python train.py --num_hidden_layers=8 --num_attention_heads=8 --num_key_value_heads=8 --head_dim=96 --intermediate_size=3072 --vocab_size=32768 --bias="none" --tie_word_embeddings=false --parallel_block=true --init_std_qkv=0.0283 --learning_rate=0.000781 --beta2=0.99 --decay_fraction=0.934
Each number is 200 + 40 x the weight over its row's rms, rounded and kept within 0 to 999. Layers, rows and columns count from 0. The size before them is the row's rms in percent of the matrix's.

# q: layer 4 attention query, 768x768, rms 0.0273, rows 484-575, columns 544-575
# k: layer 4 attention key, 768x768, rms 0.0276, rows 484-575, columns 544-575
# v: layer 4 attention value, 768x768, rms 0.0305, rows 480-487, columns 544-575
# o: layer 4 attention output (transposed), 768x768, rms 0.0157, rows 480-487, columns 544-575
q484,092,219,154,188,235,224,206,250,277,186,179,233,192,223,195,123,203,174,174,171,160,100,235,208,248,161,152,251,251,173,261,201,180
k484,086,199,196,277,194,188,192,211,245,247,192,238,202,242,263,212,210,192,157,244,140,217,148,196,233,278,210,259,183,199,239,150,170
q485,085,204,229,145,244,212,138,278,137,173,220,177,154,201,170,224,135,224,180,278,193,188,199,182,235,203,223,221,251,168,169,172,258
k485,091,208,193,98,240,158,204,260,284,208,197,204,227,231,214,162,158,179,194,207,227,159,239,208,259,187,224,200,281,158,276,201,255
q486,089,244,263,176,175,224,154,230,209,192,166,182,231,231,206,184,163,175,209,213,202,264,162,222,230,189,199,247,155,207,196,192,107
k486,094,237,189,209,293,258,142,246,144,178,186,237,219,145,186,210,188,255,201,160,234,258,154,272,209,166,188,162,208,180,200,206,247
q487,088,230,115,198,147,154,174,196,172,191,203,214,243,276,187,126,192,202,285,194,128,161,174,211,210,230,211,275,221,195,188,214,242
k487,085,226,311,188,153,235,225,184,186,273,222,165,163,171,166,212,228,182,213,165,169,274,224,240,264,215,216,195,237,173,185,171,157
q488,092,210,192,189,220,196,210,206,202,231,208,221,242,196,235,132,144,164,247,174,173,173,235,198,226,121,177,246,203,156,171,165,243
k488,089,251,172,128,167,117,260,185,235,185,168,184,167,191,218,141,172,203,175,200,242,145,230,254,215,208,179,225,200,210,264,151,282
q489,092,181,187,195,227,172,238,208,120,177,234,173,300,156,211,264,147,118,235,204,206,242,163,125,194,181,189,241,182,233,140,163,206
k489,097,167,218,123,187,174,192,245,120,239,160,125,277,210,185,163,200,212,246,172,150,145,211,175,167,148,264,185,149,157,158,164,213
q490,093,201,281,124,185,195,195,202,188,141,130,157,215,191,158,200,250,122,195,173,243,175,190,191,237,245,185,142,237,198,166,178,142
k490,090,200,136,204,238,231,180,219,185,143,229,278,237,132,151,208,191,207,87,168,253,316,212,162,223,167,237,151,242,199,201,233,223
q491,093,194,232,179,203,206,220,257,226,187,238,129,236,178,198,184,143,240,239,226,164,150,234,249,260,160,172,234,184,127,239,208,243
k491,095,283,157,210,174,204,296,203,204,178,134,144,194,238,166,157,195,225,256,167,123,135,149,260,216,181,192,198,173,183,171,269,235
q492,083,186,188,240,221,230,297,168,233,226,189,137,203,230,227,266,156,177,250,224,157,193,233,188,193,177,195,167,199,195,206,210,246
k492,085,252,162,160,177,183,258,182,262,194,178,146,173,177,155,274,144,231,227,180,140,139,159,170,177,215,168,244,167,232,220,243,251
q493,099,195,276,87,208,164,202,207,192,211,268,201,264,248,145,211,205,168,202,178,206,215,121,210,213,160,224,226,210,186,285,186,144
k493,094,118,200,144,161,209,80,165,218,163,220,191,173,209,210,238,260,237,206,229,209,176,205,200,265,156,122,163,88,246,255,161,233
q494,089,189,237,158,230,177,196,309,201,212,153,230,224,264,222,186,165,175,216,181,200,210,218,153,275,231,207,249,143,148,180,169,209
k494,090,199,227,109,234,168,234,227,168,263,160,215,205,189,283,200,151,195,252,161,182,141,215,235,216,183,241,185,261,237,228,239,265
q495,083,160,225,158,179,179,110,179,171,175,172,219,259,151,215,182,191,181,220,247,209,181,180,139,187,222,103,304,176,208,251,210,147
k495,093,198,202,202,220,233,159,183,155,161,250,239,164,105,250,143,258,179,100,170,243,211,124,169,203,218,171,240,211,183,141,265,151
q496,094,164,182,285,136,336,158,279,214,166,256,211,103,286,189,184,178,213,187,233,202,190,177,245,183,171,175,195,222,229,145,222,182
k496,092,214,142,248,178,213,171,260,237,186,200,203,148,229,137,157,227,154,196,248,141,159,203,142,139,211,173,166,210,167,283,232,239
q497,097,130,201,149,157,191,196,214,200,208,268,150,177,198,179,197,206,131,179,235,224,248,180,159,197,176,203,225,166,172,135,198,152
k497,094,158,177,155,169,181,96,195,167,199,270,233,259,175,202,196,168,199,196,182,188,223,233,180,162,204,224,220,168,203,198,208,178
q498,090,177,241,145,266,146,186,283,191,218,129,273,200,194,197,173,231,162,216,175,249,236,200,179,224,197,218,203,193,211,233,158,145
k498,095,268,250,169,266,197,261,177,215,150,197,241,176,111,130,179,246,140,183,185,193,175,250,212,136,227,211,136,216,176,225,268,220
q499,087,143,232,184,185,230,152,232,227,177,197,189,179,189,260,214,298,201,266,201,165,244,195,173,197,210,232,198,212,191,178,160,209
k499,086,159,215,214,177,187,223,161,162,176,245,190,221,198,247,201,228,148,177,222,147,203,214,145,237,196,222,150,141,200,168,207,199
q500,086,143,202,215,165,103,128,217,182,222,215,208,202,208,234,184,234,124,228,216,197,228,188,145,209,170,134,227,184,209,202,178,225
k500,099,164,204,254,228,295,200,130,239,146,275,269,190,163,137,197,150,179,160,237,271,172,179,94,183,174,188,193,158,133,157,266,165
q501,090,171,152,156,214,167,127,226,148,200,157,231,191,215,210,230,232,219,224,184,248,163,207,81,222,195,202,177,200,255,257,180,249
k501,086,190,234,223,313,266,241,234,167,153,182,239,199,161,137,167,242,192,169,187,235,201,186,218,198,243,240,176,131,204,188,213,231
q502,085,229,242,237,200,142,193,239,180,243,207,217,188,164,221,188,207,223,210,212,172,145,201,173,115,187,179,270,197,174,209,261,224
k502,090,216,198,148,210,224,236,255,232,229,233,194,266,205,223,199,206,236,170,268,186,141,256,293,229,183,183,189,179,194,240,215,210
q503,085,163,182,235,249,185,184,149,155,156,217,226,159,256,179,217,215,178,156,255,162,207,279,230,239,256,147,235,239,264,174,132,147
k503,100,179,197,218,182,265,176,178,182,220,218,217,249,209,134,168,246,191,266,198,165,272,180,216,188,153,182,159,170,155,121,184,194
q504,086,246,178,180,192,119,225,230,198,227,163,156,169,104,168,190,145,146,234,190,126,239,155,263,167,257,188,247,203,144,204,161,265
k504,104,247,239,187,227,155,137,305,204,292,144,163,162,280,184,237,207,203,174,227,209,142,255,209,291,215,199,204,202,233,239,98,167
q505,092,212,196,221,177,234,141,217,232,242,187,192,275,187,161,150,146,205,208,290,205,111,193,191,228,182,132,253,200,196,236,231,159
k505,088,280,251,178,231,201,226,168,193,202,224,182,176,197,194,203,205,231,248,229,264,166,223,219,112,242,211,213,227,236,232,180,210
q506,088,207,144,222,201,142,160,175,218,272,190,226,185,247,185,257,174,171,159,204,266,177,238,132,282,181,182,189,174,203,197,201,188
k506,085,132,124,226,193,146,182,116,173,193,145,177,227,237,171,229,152,237,282,131,186,188,132,159,269,169,186,276,187,195,287,220,179
q507,090,154,167,200,161,199,227,251,170,180,176,136,167,171,180,201,179,210,219,180,189,173,175,175,165,199,163,151,147,192,231,195,246
k507,097,181,196,222,213,243,181,183,226,177,271,224,184,178,163,207,271,129,230,157,260,223,115,227,261,290,193,228,210,217,172,162,226
q508,090,207,195,199,209,209,260,153,167,205,174,168,258,213,119,242,246,197,187,256,244,188,244,267,239,260,156,209,270,185,199,174,181
k508,087,141,193,184,264,178,230,237,181,203,244,145,233,210,201,230,195,163,228,221,161,196,234,277,222,211,195,129,149,169,277,234,211
q509,090,187,197,201,214,229,235,199,136,130,228,187,171,203,184,164,213,254,254,172,150,208,176,186,204,239,182,164,226,186,207,213,202
k509,089,280,178,258,172,215,205,98,264,154,211,244,139,143,182,96,171,148,191,178,167,258,204,170,193,187,143,248,222,213,141,279,210
q510,072,185,228,156,152,216,216,151,238,170,210,211,196,213,227,173,208,233,189,264,194,156,236,241,256,191,142,198,166,114,250,165,219
k510,170,203,177,244,191,263,163,181,162,124,218,259,188,187,166,244,258,171,194,195,233,238,126,162,124,247,205,227,139,191,173,235,174
q511,108,196,121,260,173,249,171,149,209,123,180,240,210,188,150,138,253,159,210,129,250,253,136,112,201,231,205,217,134,217,222,252,101
k511,077,156,151,180,123,252,195,101,223,236,143,183,211,206,216,198,216,176,176,235,213,181,324,167,274,167,147,226,220,122,220,216,290
q512,096,147,193,165,158,228,246,166,135,144,220,208,179,96,212,233,275,186,158,140,217,219,172,298,225,245,226,268,157,174,196,198,181
k512,084,196,246,172,279,201,148,222,260,200,136,181,254,213,173,193,206,247,231,260,194,189,206,231,173,169,230,240,188,190,205,165,195
q513,080,193,144,169,295,201,234,164,250,150,153,208,228,277,188,250,208,246,166,262,211,182,162,235,225,220,179,140,143,208,162,174,163
k513,150,224,209,127,223,104,253,273,194,248,164,172,182,234,249,186,131,223,221,233,160,146,234,231,218,183,207,234,242,215,183,166,266
q514,088,140,245,155,158,255,194,312,218,207,195,172,246,178,184,186,242,193,228,195,243,235,163,123,179,256,224,175,126,192,133,121,198
k514,098,256,239,143,220,132,241,265,243,262,237,207,141,206,244,136,188,230,237,219,233,176,271,238,166,181,247,222,165,213,234,190,160
q515,089,188,215,190,129,210,242,223,212,219,194,202,261,128,183,192,140,255,221,167,186,187,210,253,139,154,244,269,222,213,162,224,192
k515,087,243,171,207,255,118,166,171,196,218,160,148,182,201,182,228,197,153,185,238,200,224,179,266,109,201,213,202,159,171,166,176,228
q516,090,207,207,187,276,211,229,264,104,125,192,229,255,196,287,161,137,203,241,134,223,183,252,194,229,196,243,187,213,264,193,127,228
k516,102,179,194,233,168,237,93,149,185,182,196,234,215,147,177,194,213,165,157,164,286,214,170,207,206,232,209,197,165,189,166,281,233
q517,094,131,178,230,156,242,158,88,191,140,225,169,202,176,212,171,241,268,198,152,204,256,225,198,189,241,243,169,168,226,195,185,257
k517,100,264,222,218,208,140,167,247,160,310,268,191,180,176,244,203,203,242,197,225,190,67,298,223,203,223,315,219,240,169,248,175,250
q518,091,220,164,158,208,187,199,95,164,142,187,152,210,178,234,236,238,185,220,242,156,179,254,157,192,148,122,212,195,268,156,185,201
k518,092,224,142,231,160,223,232,227,206,175,259,216,192,283,262,145,198,179,216,219,200,240,151,210,158,214,184,211,174,215,112,210,160
q519,093,256,128,178,211,185,189,225,142,201,179,167,214,150,233,229,182,189,181,241,209,223,142,152,230,192,192,181,213,119,140,224,273
k519,090,182,256,194,126,194,144,227,251,241,187,163,227,218,281,182,163,156,262,129,202,172,180,168,223,228,148,219,244,192,183,216,230
q520,093,158,231,214,278,169,259,169,176,243,248,212,269,259,174,181,221,135,134,210,136,206,195,126,258,183,160,230,130,214,149,192,228
k520,091,176,224,204,147,236,215,187,202,224,249,191,209,207,263,195,151,168,164,262,247,267,190,167,174,276,274,264,284,189,219,126,194
q521,092,208,200,122,181,111,196,255,252,150,221,224,216,197,156,227,223,269,165,186,168,196,128,196,143,156,155,253,218,212,280,169,275
k521,094,185,206,258,192,174,175,187,153,183,238,192,181,199,232,180,268,268,205,210,228,203,270,216,234,178,162,184,277,220,206,185,178
q522,088,215,184,238,194,109,211,168,211,228,205,236,274,191,202,207,190,223,212,184,200,212,208,195,121,209,185,212,125,259,174,213,176
k522,093,115,115,186,168,229,181,182,190,228,197,210,206,199,121,288,273,224,144,192,230,249,129,163,201,188,181,198,227,177,221,203,303
q523,091,211,118,167,199,139,225,210,199,120,231,261,152,220,230,239,231,124,188,132,187,219,198,216,201,203,225,188,285,215,129,216,197
k523,092,263,195,110,296,108,206,200,148,219,218,199,213,255,154,164,163,151,169,219,190,130,268,284,216,217,173,220,267,160,213,190,178
q524,092,145,264,223,205,200,182,196,141,175,201,195,175,194,208,160,212,255,251,224,160,256,206,174,226,204,146,163,241,128,271,218,209
k524,088,248,217,190,148,213,297,193,164,236,197,181,183,176,214,153,246,159,293,197,149,235,172,156,102,214,228,194,229,282,164,198,139
q525,088,91,183,187,170,254,240,230,201,250,198,212,221,163,181,250,229,157,228,222,123,243,238,195,203,196,220,285,234,179,169,175,211
k525,088,137,156,207,181,223,195,114,289,186,109,138,189,166,215,234,225,158,157,171,177,205,224,192,270,174,179,149,151,215,103,261,208
q526,087,194,221,194,242,254,269,188,203,176,179,108,162,208,216,136,133,202,227,231,193,257,146,198,216,163,230,134,158,276,208,185,244
k526,084,176,196,219,187,294,159,188,260,236,207,221,262,177,164,212,153,265,222,171,175,228,235,168,162,199,210,139,200,216,182,255,243
q527,090,246,144,186,234,201,280,135,196,105,184,229,155,200,218,254,222,295,141,225,159,148,156,123,176,114,107,200,239,168,242,156,208
k527,087,153,172,176,173,241,195,222,175,231,180,163,193,200,243,201,250,159,215,224,240,194,208,219,223,264,173,211,225,253,213,186,214
q528,095,48,207,153,233,159,155,225,230,205,224,226,188,246,248,172,231,187,204,120,163,212,223,196,187,206,233,176,208,214,149,173,128
k528,092,171,293,170,246,204,183,271,206,188,192,157,188,199,181,223,200,242,213,253,310,247,137,203,215,154,167,133,211,160,216,224,233
q529,096,236,253,179,186,223,181,119,221,133,249,196,197,217,237,269,180,248,203,136,173,257,175,246,158,165,202,223,312,200,197,195,216
k529,089,141,227,231,228,146,207,211,269,192,190,242,193,149,191,176,191,251,205,205,291,244,190,194,154,226,243,191,223,241,277,185,129
q530,094,166,200,220,186,254,196,154,200,217,166,215,203,275,238,169,193,217,215,191,166,170,245,175,152,152,233,161,214,167,202,205,216
k530,092,179,224,236,224,112,201,162,143,216,227,221,171,250,218,236,158,221,158,107,217,153,223,252,203,215,205,211,245,240,214,241,279
q531,092,210,260,217,279,269,221,250,152,254,178,221,258,287,216,197,221,164,325,155,118,163,260,223,145,214,173,207,168,171,141,234,179
k531,088,189,224,213,248,224,124,252,265,224,220,182,176,193,212,142,224,230,218,170,201,190,145,157,218,150,234,154,191,189,168,190,141
q532,093,238,215,138,174,77,143,262,148,134,221,178,164,205,181,240,224,278,187,255,213,163,174,183,178,190,227,243,175,243,256,178,172
k532,088,189,166,216,207,172,193,149,191,213,174,283,119,182,243,200,200,248,266,210,219,280,183,208,200,257,201,210,174,174,176,202,244
q533,090,237,185,191,262,201,202,177,200,186,203,188,200,167,126,239,236,232,202,196,257,251,137,256,226,215,250,178,259,267,243,172,177
k533,089,179,140,199,187,189,128,221,124,196,170,194,184,230,173,196,162,179,204,190,196,161,271,225,232,214,208,266,242,209,303,129,232
q534,092,241,160,204,174,239,234,180,221,218,227,221,291,205,194,175,160,271,185,212,202,214,190,199,245,234,154,157,251,186,175,172,206
k534,089,146,270,190,232,178,247,111,171,121,122,211,220,248,154,174,175,162,289,216,228,246,183,188,207,284,184,235,138,239,181,285,150
q535,087,163,208,217,159,189,197,244,176,185,180,191,262,232,221,272,234,79,201,261,244,169,213,141,189,223,206,143,157,135,205,196,179
k535,092,155,205,219,189,225,205,182,251,238,198,141,189,211,314,243,153,225,250,246,187,241,263,256,231,152,147,228,204,225,186,211,178
q536,091,198,233,216,229,234,161,263,246,219,279,142,215,249,235,192,243,167,216,200,267,247,203,131,227,204,148,155,207,198,208,202,262
k536,089,154,208,184,167,182,132,200,206,222,215,233,142,213,132,200,162,186,206,156,197,198,128,186,241,216,173,243,260,241,183,168,216
q537,093,207,276,325,210,211,225,172,183,226,196,237,150,187,165,209,143,211,181,173,169,208,195,148,264,174,229,140,172,216,179,249,209
k537,090,218,215,240,190,177,169,139,171,239,253,162,204,224,204,204,220,200,148,255,152,185,232,208,139,225,227,130,257,226,272,168,186
q538,091,240,233,204,154,223,191,77,191,225,212,185,118,288,201,269,156,152,219,221,209,225,157,125,189,227,231,183,198,203,130,194,197
k538,090,225,165,103,221,268,218,264,226,224,249,304,187,158,144,231,275,265,251,168,133,273,173,247,188,246,233,230,255,205,217,197,160
q539,090,134,155,230,162,216,143,226,199,226,185,154,180,151,215,166,233,162,151,180,262,207,216,262,279,199,244,192,205,176,217,121,274
k539,086,258,177,205,218,158,129,236,177,174,183,260,144,265,186,119,99,231,208,128,217,111,291,132,188,150,158,191,200,156,192,175,218
q540,092,188,165,159,176,182,123,148,202,210,157,186,242,188,279,147,222,170,248,190,215,252,188,210,183,191,172,224,180,157,201,105,212
k540,089,152,217,214,225,177,108,171,197,213,175,229,162,228,242,174,200,219,97,140,224,223,184,202,170,213,249,220,240,166,220,234,168
q541,090,163,178,164,257,197,198,263,212,148,214,269,195,172,211,186,183,204,231,111,202,186,84,260,200,142,216,253,157,235,152,168,158
k541,087,253,191,145,254,166,159,235,180,202,191,186,214,215,195,231,200,271,260,194,127,179,207,240,227,254,214,222,176,119,281,179,169
q542,091,182,162,161,222,203,181,195,186,192,208,282,230,229,174,171,180,235,256,197,203,216,183,174,230,177,197,216,206,156,256,245,212
k542,087,208,177,230,167,120,179,202,122,203,182,207,132,229,228,208,226,165,172,245,198,146,152,252,216,189,241,233,216,155,190,178,222
q543,093,202,201,122,181,149,163,181,190,252,167,205,181,294,144,192,207,220,147,166,228,171,124,189,196,194,177,214,183,234,207,218,255
k543,090,303,151,182,205,150,208,201,251,156,163,285,245,263,246,131,191,216,168,169,184,155,201,179,141,199,182,217,234,174,218,210,178
q544,091,264,182,270,205,244,168,217,200,227,158,222,171,162,152,201,206,198,184,171,231,209,222,143,206,169,186,166,198,216,192,125,206
k544,089,310,231,265,181,215,192,179,171,265,167,148,163,179,184,206,217,300,191,291,175,168,231,190,121,147,174,224,200,206,206,230,159
q545,090,240,172,158,241,234,175,177,280,182,170,201,228,260,187,153,168,215,186,119,208,106,174,240,108,195,322,268,155,235,153,199,205
k545,090,191,181,245,172,211,203,252,218,203,190,187,198,235,187,247,206,212,182,245,189,148,179,149,216,196,175,230,194,261,203,220,253
q546,090,210,158,224,324,147,156,227,196,194,153,152,193,178,193,190,232,196,172,214,235,256,175,208,223,174,198,231,194,179,219,187,261
k546,086,97,227,252,175,222,206,167,197,187,157,228,174,171,248,183,269,256,230,230,257,235,250,132,246,238,188,165,141,206,255,173,163
q547,091,164,309,240,231,271,200,201,214,175,178,233,207,198,202,219,179,103,175,126,196,207,230,253,221,234,185,266,170,137,248,188,225
k547,088,228,167,182,167,233,269,212,145,251,220,286,209,215,148,209,152,208,142,172,190,196,135,186,200,176,214,190,169,184,230,186,115
q548,089,166,260,207,188,245,160,214,188,177,183,278,201,208,185,206,137,214,197,120,175,176,244,191,189,249,233,205,260,273,207,171,194
k548,089,257,212,125,156,273,180,203,263,232,179,196,226,241,203,241,183,212,239,201,197,215,199,163,213,145,232,183,257,138,143,229,250
q549,093,224,173,182,138,218,223,152,241,188,181,203,156,207,232,199,203,181,218,222,166,258,212,131,301,226,147,188,287,234,215,189,226
k549,089,177,169,242,181,202,248,213,160,233,205,134,163,110,189,229,166,175,274,163,153,201,326,233,199,184,161,231,237,229,180,183,237
q550,089,247,181,194,222,203,219,209,212,178,138,213,157,186,227,263,163,188,275,185,159,188,171,173,231,164,236,176,203,127,195,161,183
k550,091,310,192,224,183,234,183,128,230,228,149,281,151,222,242,113,254,144,223,213,189,230,212,196,179,246,153,231,229,172,204,194,199
q551,088,249,185,200,196,173,218,253,237,254,197,186,176,233,142,201,240,193,187,243,202,248,169,210,190,246,174,189,205,214,177,205,145
k551,091,248,184,177,196,278,197,198,263,136,190,173,175,111,172,288,239,166,208,122,176,215,183,251,192,205,193,214,193,191,285,218,202
q552,087,167,175,271,146,239,249,163,190,199,159,180,241,248,211,194,160,180,185,216,240,190,163,109,222,210,199,235,260,168,220,170,210
k552,091,167,250,130,189,152,158,138,206,267,191,240,241,218,197,192,181,188,207,211,196,165,208,227,189,132,227,199,213,245,186,219,166
q553,092,153,222,176,268,171,207,206,209,153,232,125,343,158,181,201,139,179,119,189,234,185,197,209,180,200,262,210,269,232,204,157,204
k553,088,104,149,241,219,190,230,151,153,202,176,252,216,189,237,186,154,151,156,147,127,221,96,145,189,208,232,161,131,181,211,288,214
q554,092,222,205,184,183,196,260,226,217,179,199,227,245,208,231,227,153,220,76,136,232,170,153,143,198,195,243,154,214,229,193,230,226
k554,091,144,195,253,208,179,206,271,144,132,168,218,199,150,196,143,222,225,146,211,158,133,171,242,242,188,214,252,177,119,189,172,140
q555,091,179,271,248,170,171,213,217,237,202,214,185,239,147,229,154,163,171,220,119,196,230,206,141,180,176,238,203,217,192,56,300,207
k555,086,202,156,191,102,161,196,263,211,200,228,171,160,174,179,295,199,227,164,297,276,238,206,239,219,238,212,158,232,186,241,202,213
q556,092,161,224,215,237,185,256,179,213,179,192,184,232,255,177,209,108,253,180,210,260,181,218,229,151,204,134,226,233,123,221,258,230
k556,087,227,205,162,206,172,172,160,121,123,178,171,173,211,223,241,124,228,211,198,186,155,194,229,204,188,203,236,253,261,231,240,175
q557,092,253,256,166,228,180,148,194,259,222,106,238,206,171,147,228,210,207,209,197,204,161,220,207,199,240,187,245,174,114,170,183,175
k557,089,195,262,203,180,176,180,228,162,216,162,228,178,219,293,142,222,234,194,120,186,164,190,210,158,240,169,220,74,167,230,208,273
q558,093,156,232,173,176,226,217,207,229,158,164,257,149,226,158,160,143,206,220,216,222,193,182,194,284,227,134,231,186,220,235,202,239
k558,088,252,243,143,171,243,203,103,214,222,194,211,252,204,204,164,240,257,246,131,249,188,193,124,202,159,129,190,125,207,192,266,114
q559,091,180,238,152,225,258,248,218,131,211,194,225,199,170,201,240,256,188,198,193,155,249,193,199,238,226,142,210,214,219,271,205,286
k559,089,259,220,183,197,151,191,315,228,206,259,189,210,190,191,182,198,198,253,205,225,164,177,212,275,257,202,231,188,224,186,210,151
q560,090,127,128,195,235,199,285,220,228,218,146,236,217,191,240,182,189,261,134,167,219,231,181,190,207,184,185,169,148,243,165,181,207
k560,089,179,224,233,177,131,91,201,212,235,159,233,184,161,194,157,252,222,159,207,195,223,156,201,171,197,255,179,168,181,139,232,262
q561,095,173,160,164,221,153,184,225,224,206,179,207,145,210,197,182,250,221,148,154,161,175,155,178,217,140,292,221,217,223,161,200,231
k561,093,237,193,309,201,158,206,185,204,132,213,288,226,215,154,200,211,216,210,222,197,275,193,219,184,269,105,250,144,178,228,179,120
q562,088,209,215,180,250,203,137,206,267,190,161,226,213,242,180,174,157,238,143,100,247,218,140,283,165,180,189,205,242,234,226,195,251
k562,087,198,249,177,155,237,211,232,168,201,194,263,195,73,89,203,273,209,178,196,210,178,214,200,272,284,182,211,209,163,188,182,113
q563,085,187,215,254,263,156,179,207,263,186,170,180,179,231,177,257,230,172,231,184,213,146,206,244,201,202,194,220,176,147,228,195,202
k563,086,235,188,231,245,202,284,158,188,140,206,199,220,101,192,217,134,192,180,127,166,245,226,170,194,184,219,214,175,160,210,177,173
q564,086,211,200,188,180,313,262,213,126,250,174,214,217,103,124,220,178,165,261,250,161,162,225,199,111,209,239,213,225,227,220,177,195
k564,089,63,221,195,185,171,186,173,211,242,214,211,180,130,213,210,233,163,212,226,182,190,178,191,199,134,231,188,192,216,153,211,207
q565,091,216,178,211,233,200,234,187,100,190,251,157,177,218,207,156,170,197,216,115,272,211,236,171,195,101,233,208,128,185,211,139,177
k565,089,147,206,193,220,180,152,179,248,155,209,168,197,191,194,183,237,179,237,244,218,210,248,225,280,146,231,189,201,239,172,111,113
q566,092,210,224,178,134,221,160,225,201,207,237,222,212,251,247,204,168,241,229,190,145,208,177,158,195,118,197,192,191,217,144,174,171
k566,091,237,281,139,224,241,232,149,120,233,265,240,145,175,208,214,189,162,164,139,197,172,190,198,221,211,229,189,204,268,245,250,214
q567,096,217,150,165,118,172,130,224,185,192,232,245,222,234,217,104,133,196,240,222,235,217,155,258,193,223,206,221,156,204,234,229,213
k567,094,173,238,217,258,205,227,208,186,168,180,231,174,152,102,184,217,235,176,183,161,265,175,198,143,214,155,141,217,279,191,251,190
q568,092,213,214,171,222,219,225,228,258,177,238,185,149,256,153,234,213,255,129,194,245,181,149,251,157,232,221,153,181,156,218,170,218
k568,089,301,181,193,244,235,252,244,176,252,191,149,151,310,226,200,233,202,112,206,183,221,182,212,269,178,232,201,220,159,239,245,187
q569,090,204,241,229,210,206,187,188,282,134,181,129,134,197,205,169,216,280,191,202,187,208,165,154,224,207,255,137,204,165,198,195,162
k569,088,187,170,177,176,210,186,253,213,229,225,139,186,162,193,215,189,219,142,201,251,194,214,227,216,189,176,196,161,212,197,151,184
q570,089,239,151,216,169,174,223,205,180,224,155,184,189,163,174,216,157,229,194,221,176,238,177,215,222,162,145,207,230,224,162,209,246
k570,087,179,241,172,142,240,238,192,242,283,199,179,212,123,215,181,248,217,177,209,227,152,164,266,148,150,221,125,220,146,146,237,173
q571,092,266,175,199,200,190,114,250,154,192,218,205,263,204,168,192,221,235,299,271,276,186,205,307,148,250,199,188,235,220,116,176,177
k571,088,200,186,151,182,103,167,320,217,217,210,211,273,215,180,152,188,137,197,196,202,166,196,135,219,169,173,177,188,144,153,126,239
q572,087,199,225,227,234,234,244,222,181,184,153,163,150,208,160,191,246,220,262,274,243,237,208,227,217,160,189,187,174,218,149,173,188
k572,086,129,195,208,169,185,211,211,135,204,137,310,187,172,143,193,195,192,188,103,228,149,145,216,245,299,200,248,269,209,188,191,138
q573,091,143,217,175,226,201,163,237,229,256,228,306,291,135,182,215,203,151,220,193,125,181,223,246,172,282,259,200,156,222,227,223,238
k573,089,191,181,233,302,268,239,213,229,254,194,202,273,153,169,178,232,193,229,176,233,193,124,188,208,132,132,218,146,172,146,205,229
q574,086,212,248,254,167,186,292,164,250,250,178,212,165,240,185,176,195,239,219,239,185,166,167,189,240,225,130,184,309,175,235,218,254
k574,084,144,132,145,203,193,181,207,116,193,244,176,249,207,103,184,255,252,233,220,161,161,184,242,170,219,319,202,150,241,261,235,201
q575,090,213,186,193,212,185,175,234,157,249,189,153,214,218,224,257,244,184,205,213,167,216,203,202,139,272,195,214,235,224,226,255,207
k575,090,229,180,231,167,246,295,196,243,188,216,201,191,253,221,199,203,179,137,196,172,220,251,205,213,188,175,198,194,208,200,224,203
v480,107,224,202,212,208,156,187,195,161,219,189,192,201,234,213,96,251,214,198,161,177,222,257,249,266,192,235,178,236,228,196,263,168
o480,104,289,164,159,161,182,247,215,158,181,235,201,261,215,179,251,162,149,175,166,216,277,128,223,170,213,177,185,240,179,216,153,176
v481,103,265,175,185,172,224,207,134,212,255,157,186,168,188,169,215,217,265,96,264,205,247,154,204,184,286,160,165,165,213,216,153,190
o481,106,148,204,209,204,172,241,91,175,224,145,221,199,288,225,258,164,226,224,170,184,148,186,208,268,221,202,224,173,144,252,257,220
v482,110,286,221,189,191,203,212,237,202,191,152,274,131,242,244,173,202,185,279,222,202,167,182,221,213,284,175,170,229,172,247,225,245
o482,112,146,219,245,181,199,201,175,193,143,195,218,237,283,214,119,148,238,198,182,174,219,162,185,222,238,182,227,191,181,240,173,205
v483,113,201,143,166,228,209,223,174,234,208,192,180,222,217,151,228,137,105,165,227,191,230,169,201,231,227,241,228,126,189,143,220,199
o483,112,176,225,185,240,197,195,240,198,191,133,199,124,168,195,159,139,236,148,204,226,215,217,222,165,219,198,220,171,132,221,260,216
v484,105,178,273,216,193,196,162,115,180,195,271,218,159,192,207,170,161,185,199,200,173,208,194,148,228,236,169,202,224,170,162,203,240
o484,111,263,161,218,223,242,207,258,241,151,182,195,179,159,153,204,189,185,213,193,159,251,133,232,176,147,225,115,306,205,191,116,204
v485,107,267,114,250,263,225,225,199,228,184,109,253,146,201,207,204,261,268,170,180,215,157,206,241,164,118,166,166,176,270,191,183,180
o485,112,110,225,134,259,222,141,300,165,274,162,235,193,190,209,254,144,139,285,207,167,217,177,199,220,234,158,252,187,183,216,215,229
v486,107,293,287,245,192,231,196,191,183,206,230,177,193,105,147,200,181,287,239,179,163,91,177,203,266,198,146,177,187,218,218,221,187
o486,107,227,149,154,251,256,189,209,150,207,278,209,168,188,280,277,194,195,201,225,183,221,211,216,119,227,245,165,215,195,194,262,204
v487,113,263,157,150,160,213,196,234,195,177,161,235,278,261,143,242,201,173,213,226,192,196,174,240,151,212,146,250,278,149,185,141,204
o487,112,126,293,177,216,182,150,217,185,180,183,170,98,256,169,196,220,254,178,237,253,211,225,216,246,190,186,306,155,184,225,225,203